From a checkpoint of a small transformer trained on Wikipedia.
Size: 13 layers, width 256, MLP 704 SwiGLU, vocabulary 30233, 26M parameters.
Architecture: RMSNorm before each block, rotary positions, no biases in attention or MLP, untied embeddings.
Each number is 128 + 24 x the weight over its row's rms, rounded and kept within 0 to 255. Layers, rows and columns count from 0. Numbers have three digits each. The size before them is the row's rms in percent of the matrix's.

# layer 8 attention key, 256x256, rms 0.0335, rows 0-50, columns 128-255
043:127141168169162128129163110130123133118150104124160129148114104167145149097096164146136105139097169129133111105115120125140140131132124143119150121124117072077109142098098078097144138152114116124150139104079119114102166125126131121124117091124152166109107153135132162056079139149137103102117163152144120135116144147133129141131147121100131074144127097116147141145154168154132129143085
048:143115137173156124076110147152154119148110148102113117118093125119106131112144199110155161174106134150101136141120116124140070133101188134107117119146127096161141151101134130132094088143143121093138115147102101120092097149086143124138124175166109132127137120096141132159151124143090172118100160127116146184127099126088123091131136111133105146143099129110139115167149123132142150109140
051:110123156148160115190141127147126113114176140132183129142123118143155152091135153138145098110101127128160137134136155110138143148155143186142130133108141097077112121132129098115121091141115147179134156131176137143136156070159124174134130102125141145118172129170123137093131099145133134158107157135131169146154158080150153150152132154121095089097084139158083132128132125094151115106116
065:136126108105100114166124114138128121118140082134132127155149102118170125128137098110140099065092133156167090083146117140113170117155091135142107129116131161153109128131139151108104137124166131186143170128166116155171183153150137152107100099088169120133127099151160118101096149164156067155129128112161119090132165111140148123126121168136164132149142133171112119114079118162092081086142
060:143125112114079126180137134123155079140173101144136162155117087133148113105141117143089093087135120125162093131155154127114166141166107166113135132144152147136124143147136126076110132130148150167111168133165109131136192114120125160107108102103153123111140118130160166084107124152180070140115138133166105107116156142169158139150155154125130095166129126143112147161071123128101114110115
064:132153132112113095150100106135111147109137115125112148138134093132154113115121141131108126081146094106189083121129102130134159100151132115159122124128140101116138100180131118125128154093138143156110131080153123122149178159120146130157051127053136106116133156131127126132108127159148130127147077118157108063151154107151119096121124153139137128110135114125140119108091127142110075131158
054:101164120153170148138110145132130101140143124087132175104107107118129085122162103143124152132114130113103164144125130177103118134147139142072161119160096136107164132093159113139148073111071124108108126108112111118162105147156110148126122114161140173134136150118116150144134099137140098157124147137116131168080107119092191130115120063118108097157091137130149154142172123142162155116108
054:132098128110105122137143126145135097152129144149165137138119114112120121118113114158092095130154110144134117108129134098147159114137121124125152169101150147126124140161132120099126132144137144139076135157123148121180179091128154104077125127090122104118130159124173131121146173162106069138106097129135090111170113103143103110112140145135165103135135112138122130080127145122107095122120
060:139186114136134166141115104188113070140130131152145129119114118105117140138139122132083178121157109163102146145100128118086181123175145111103151139154050090136132129113119147109115133114147111116156097137138114156139151115134159110129115139082127140142131159153141138134145165138104127166100063099138128110139131131092133098149077112135153090126131126143164153093102127154141118105110
056:117122112086102108122117080150171105125157122165140161126130092102134104134130144131050164107133119138118129147111138103123166139155155143167146130110117122134131112164099127130139165115141093149110124131194156157133156102155135116100120112072133083134154095115173145129148173157098095135129114131145152098112173057174129115108142126124129093142149090124128132096125185103136095158146
070:094115106106089119121144102150136117123151137135124150142118129094122089126134130092095149079167140134151098112123104101119147114133088138160124134105151098170111167128089152136062149142146114153127114165158144158100166133130151169157138143094145112109156114122150105134119183166123108122155063112150145050124139153124135117132138148128128158146136108121119098091101157155118107124142
068:130119131105089140122128115112156143109110142114155113139121100119127125074100147129144095140159151126163077157138123106169109113105121128190083129135137127150119171126104127133091146141143164089063109058128122112134105119142146073100079145143109100119122145153108079105146130104114098099168173114125107130137067148099132085145136146157141147141120081125080107139143136142142162104137
068:146122131178156102115134185106129134142093078126124126140110104174136151122137109181113119143132115115109133115130141164105100140090129094100120148149104145094109130111166130126200110131111136119115147116108123097171128102140096121137133116173135157140109167169085146144114104129116164191078160157100111184119124110124130128126110093112113097133103145136159152165152115129143137124116
064:158110162127135149145147160129165114143138123114146095103100114152152148150122127133115129132153140134132158100139118103148145117123119101134157120157103149108104090119116115119148119070091134095092108117104111139124112111125084127151082114090121128145138141105096125142123120169146145174094125169105138152183100094132109155168141108098140112114166125103162135138172152137142099136123
083:101120108168192163097105126117088146123138138140135129109097113151154159121134104139152141116116120122112125171142138136128114169120131103022127112122124122084129101132162130131126111138140129115161121096127127145152107162140139141162112103159137108101111184159107108143112113136134140157133151155114141140075105105107134132128141128129115132122129156121090118087147134146124147110119
071:094147127130058145156163133123144140121136149114161112118129137106139109120118136125086133095175160127158109138107113117137143079133099137186128147142174101133125187163073122153115164132157147142100106134172152118139189109163145141084125115125149123122128146142116100099156160130080093141149095166160132079127131177140157112123114143133117155143123104100107103147074139131123100117141
082:112095144106100116146165115102108157114156173159137119122149130112116099117121112106111087130101156103167062135140113106145136154138110132189094091130161096124133097118107124140107150121107091130082143085127122128088123106117154129123105113149146137154156100134100119114121109158123079066160128135202135150147106137114131122170108113144141147122112150130128101162132122133115098154170
113:080149156144157123132084084181134146134113133103115138131148118107136144144138142141117134095158116086086158129105132160146116133098136090087122180158120119137116140076155156104133114126144136163149135092132152139162123145146123118097150124133082120093095158113124116127120129117091119203130128157087126164103112141106155129100179165135082169116135123123096111164127146145160119158172
117:166148083141105112153109135138133134141101101116163122155148153125073106133111108129066115161085145109195102116141137123131133122153181152142113111136113122151100106112130148164140112140143139131116146125133149084146164095129105152096157152088123214124090069145145157122115139124165093084161152089111126113117101138141147127108110139178105179157124078140146103171115109127135117104133
127:142119127112122167131164134124105082117145146142141114080071153145119124105129120076140117146105119199119112128149136109099144175098137126159170115133165122135129102116108128135105121130122078113123114098107160119104106149108114118132142104133155109128120148139112088119120143089138115140124141117150092133164100122125117100132135119130118096122084166136186108103136136129130105164133
158:153122099162127100136137154118137152126068141102161113135156138169109137152142093158077112134149186127137149110106140071118145143153080105190122072141144132127110111139099127149128189134140136108117140144113075119158144104167142113156079125146144130131125089143147115119151094095159148069110137107159142104103144143140134112147107105114141119128146105153150139134081100116108126083080
153:104130084117135117140139179127138163117132123167115156151104136116122092156130096114120128116136148134144108146122100100129133162179096111144124101114097097131108122110128085108110174090125123104136151143121116113128135084166145177146161117157143144116131092114165151114108059141094114106153153101177108129119184144103118114142149111136123116154113129188111163173108134102109129134155
138:100120123106097165156138125158169110122147133133139162075125150078100116136131140099094129087151127107103137169117129137134134170076100106190169145144146086143090105095120144129113113138122128130090128125113144150117101118126121077122171114120150136120088137131139129100172127101101137150112084113171126123163117162099144141148132148162105146131143165145157069160105146122138101156150
157:102104125115126123097107117144160164080114175138176076107136141142193126097140180172098153125140139171145141142147133156120118098133106137130135085110095121154105157128147083167146155138119161105143121121118088125087130156113111073142130130086102114138151137136117111128124078189106135139134144134119142082158152134121116152095153142131165122149133131107119133124158153144154157125133
137:102105135144101181124067147185115130089130162120098132128106133114129143113151115079128137084119119176114119115108168126088126157121182084135137149149134126135077120098071146127109124131110074137095123132098157101109148163129166095145131183098123148109112077124143132095111096122126118129168120136111078132111114079094144110145129123157111108136140119179159144152122142140137111121108
150:152149147155150140158120133105115168075131133144113118115168131152136093097120133094118130126099124144093176129116130110125135083130148138146148113117127185117130107151149117102107142131139082135122109138142143091101104136114102143153142187120086106055141099098095159134109147134178139151145129107099131099069129091138132107113124125161089154106099113114134147137134127114133137095082
156:135149121145151135165135142158119114135121112152104139167125133085121084130156115143125115118103161126143110099123093113108128072114138160118134123132154117114108149113114145130149187085081142133120122101120111104093175186167098126156115130155092112116104113128139159138098131131096134136132161084146136154100127147101074145175092136161159138173140120126126135130111132120076129070136
157:156132105100117185115082102141140156124136156118121157108133124111102077153113156122116135100123144134121155159124113117086131106126111108145184137118120088144147114145088111075144129127119133105136103108133138138101112164161163119178072098094120116145153109127108163116163093135133125099132136094127161141135140072101160107179112136164131102095156092126128132169147147106104126097095
144:091118150074137139154091104109110123145132099146155172158103146121132097155145113120117081138129141108084124149116089118126125105113142146140151104114114132149135101131136143095125131120144100110172106137139103162112148124088050115152115089133124083152112166126112152123130145145090174105089151129160139140084115144148117121171103114139126138155126127066146130093133103144107116079148
158:160133109143144116136156090123124112127134136136105113083110111166140123140098148121098155061140137163149094095147100128099139106134148087124137124125121140148143174121115115138148162118140151128145128150147132118126132132166108175153091152122141160108125114138106037137144129124097115133155140132102162128113172134100101148160185110122121121099120138146139103118131127135153128119142
150:141107165137107103103101137102123144169164188066111076106120109149105142128124141137107117110121106108116122091149116125123126128133099134170112123119167117155151150130130090134130148143096104122106104130101129135112112133089085164126166109125118084133125135156131133084090108120071144070127085124139131144134148161108151108104101130110170129172143122106133151100137126133120126118123
161:096139135118134129156085120116121099091138142130140134167126124203149097134176158079149124166124165136102141129130099125082137182106113165121139157072135114165118115147081156123149159123112146138132130128112124160140148133156093165107147154158163126147141123142119123136147139114171130120111145145096087155114152083118132137109119157109158110174137137120138140145093156093136060136130
056:141118124090132135184126111128084109125165104132124116131151105140158144126110091139092094115156152101146088133140147135129149134164097164141145156143159168096113103143128110093124135122121154179135152147148154124158147150146118123120138121118155091122125116149141161094153135126147087155152137119130114101154151132150141169135136143093132110127178139148087113117081143093128084136087
045:128150190183157148152146134109128120123171126130155107120112138146125138074153145128129134132133151131166105147152125165134147124115126153136138107136156095087098136111110131119100130154126128121128118088141128109104139084166157113137120086135138162126144150120148180129105104090108124089134122128141108162141133079181148126103119144149130104130103116120090137128146177103151073116067
054:102122107114094127140116122144100113138163108147103146141163113104116140128151084127108085112145133128161077103169127118137176162159102150154127124133146119147109110159114122087125141119165134166113132125164121127121132124158140104073130095101146089120123065137149121109137151154136087159117101137154108078148149113157133151113145174119168114130154133167115110127064145123084124143151
044:134129121116110118125129167115167134113071149141124138109130100129124103133130126106114163181160100157081185139121108127126100146126142068111124160144136102160131142154125152168153103101158109116140129090141096141099086115157166135131146138129109116119115164131118058163156134127112129168116144117139150095135116146142108090139117152111159144144148132098122073092108112150112152105127
053:118157090072092130155174138145152122131137115173131110150116128125140130166109131140090114098153135138120118137109136104131180132167112125123131158109112155166120127176113139120142159128148128170117150143104131134124147119154130180139093123122114126159128109110160075134150153127121091161133089107150128090136138127134123104126116176119162139147189130082154111096060126172090068088156
047:122149118138123119106115125105142125104116112137096096142133132130156150136061094138115142134129131150106139136117141132135104136113130128151112117117107138158098116106119117142123136133134059118145139076095117148094126173100158166156174140163080164128106114152106097128113124115109172116144106087116130174137145157132129101109108117108150111178169130139122114137131146124137153144117
061:124117069095094134168135134156169098134165118072133137158126121101147090084135109104069158122140121154147103158104090125130150133109126186122124143134152120139135139154136167105118130155115158196115169107157162156109174127150133147098105137059159126139127143115157135118116149139143090107134120100150142109103118138153140098143139146134116093131119102105139099130116164103097104126162
062:135124146118092098144132125108152132123150124140121112134147132117143138145133096140103124063136155118177089131150117087165145130135118136151086093108139112153136102148104133125145164138122160187093140101162106072118147129143156099102075113112107149109128104143136113140087152149152147117122094101117101079118137128161106106138128174144186151134142130161138086137117146127090104141118
060:124147128080104147164120133136158119097159125119128146160145160114116114133120134108111143099161115136173084123105109126125131088145118145117123101102124122163116136092104168109057127118120116146125149112142144135126119144121110159140097154091139132107123100102140123122122113115172087087148084097157140120147107149120107079166126136139126160170116115136109096090103129169126102125148
069:142125107137105124122120118128115137118146116144145131160179124132134125130122096137086110067135139105159083147138123109135133132125139130157100107134172128129133112143096142150112165139160147152112139111166121132156193124165113131127080128096125131091102115155123097131099140148155124130126094120147139055104131158145147115148138165140181151133140137106147111096106158159081067109152
055:145127164112076117118144158125103161142131150138169110128159145150127134166129131133083148076151140142189142103108139105177141092094114115208103123138136125110167130147091149167134152136146127135100107133173154113143131101110110112118137097105113130069157112113143081127126158132100121141134145156132159116164147126164091144154142113130137108111127120134093097146113146132103115159132
061:133093133121107136107153102086140148118118129101085128124144091146121106128144111125160135103102138128130115128144140122153100132138113114168136112124141095134110096118116101139086155161140139136132117125154103101141111084107119119147111139140103090132144073141106092132111137156182096113141136087180121070142143133124120177160125122128172136139159147124178150116094096154125132095131
066:135130122142178127090087109129134119121086103151128107095108122128136165133132117143143133183085085154098156143131116134125142155135142098068126147163119120118119089100182097090153141092095154126153130079085112113130090104101144143137130144163131148185103156110133176151123104141149152128078147122111119193107095117123119109102151125138105119111108148158135158134172113101167142129115
076:125136128135125137132141079112126153141098105137107121157123117121112126094126106117108131168126099108144052126140108154134129088111130150147074132150157124162144166095127132131137121134114150161116129054125137079100100143134149142128121159159101139189132136122138158117106129103152060132130140143166118144113093160137126121156128171151138200117099128147141117154129123124103130120156
061:130110142150161105088140125136127097148104092115069096147138116160134145119133111148142141141110121121115116125147127111142130101149134118123151149161163149120137133113185074099132185124124173151126146092129127088149119118160130147125076138176093111138122138122176147128108154129146172155072106139119127142116144153130106150120139143132194192153120139145158175163170111121089136070119
082:120142149147138106103111175143149124143093085108117117085166147119107125121131132105107136170087143125154176110138102099154119133100129118186129157138131104123087070074130124133131131116117134121106143076091114129110118062118128142109121087128103144132106073142116139129129148119122120160082151120123099181151101179091113140079135108129114105132103124147170155197144129118162099142136
104:149148136129164128094149139124098099139125077099081132160126146149116122125143105151134110124114125106158115086109135128111167137146160136112128124186172143118117173143132110108156139125130124119150141135134160077169178134111111164134109131119146128138138112123175170135135142085161158140107153158068127083111152111128144123133099138099111132130143119121161116202117113123098108099114
089:155106148105175109079146128098133117131134091121082121132142140130152128116144152134146127115128092111115138143140097150156127102120149114143099172157164146133156153158153124124141125110136147117166144104124158124143120067082115100136080105176107088114163132130135153129139177159115151182099096137123170160150087121111153120093097124106161058133141141120190146133158140136118120174142
119:163117092120087142147153167112138102114142074161136151122103138102078102138103111129104120128071150134158102123139107119129149142143175151128148115143088116156087125129132104152178094124100128100092135127116153069116140093112103162101154133081162209137104118144098177110117139138127126102156129096139134118147085113107143139158111111158109128138115125159148102152171122102136118108128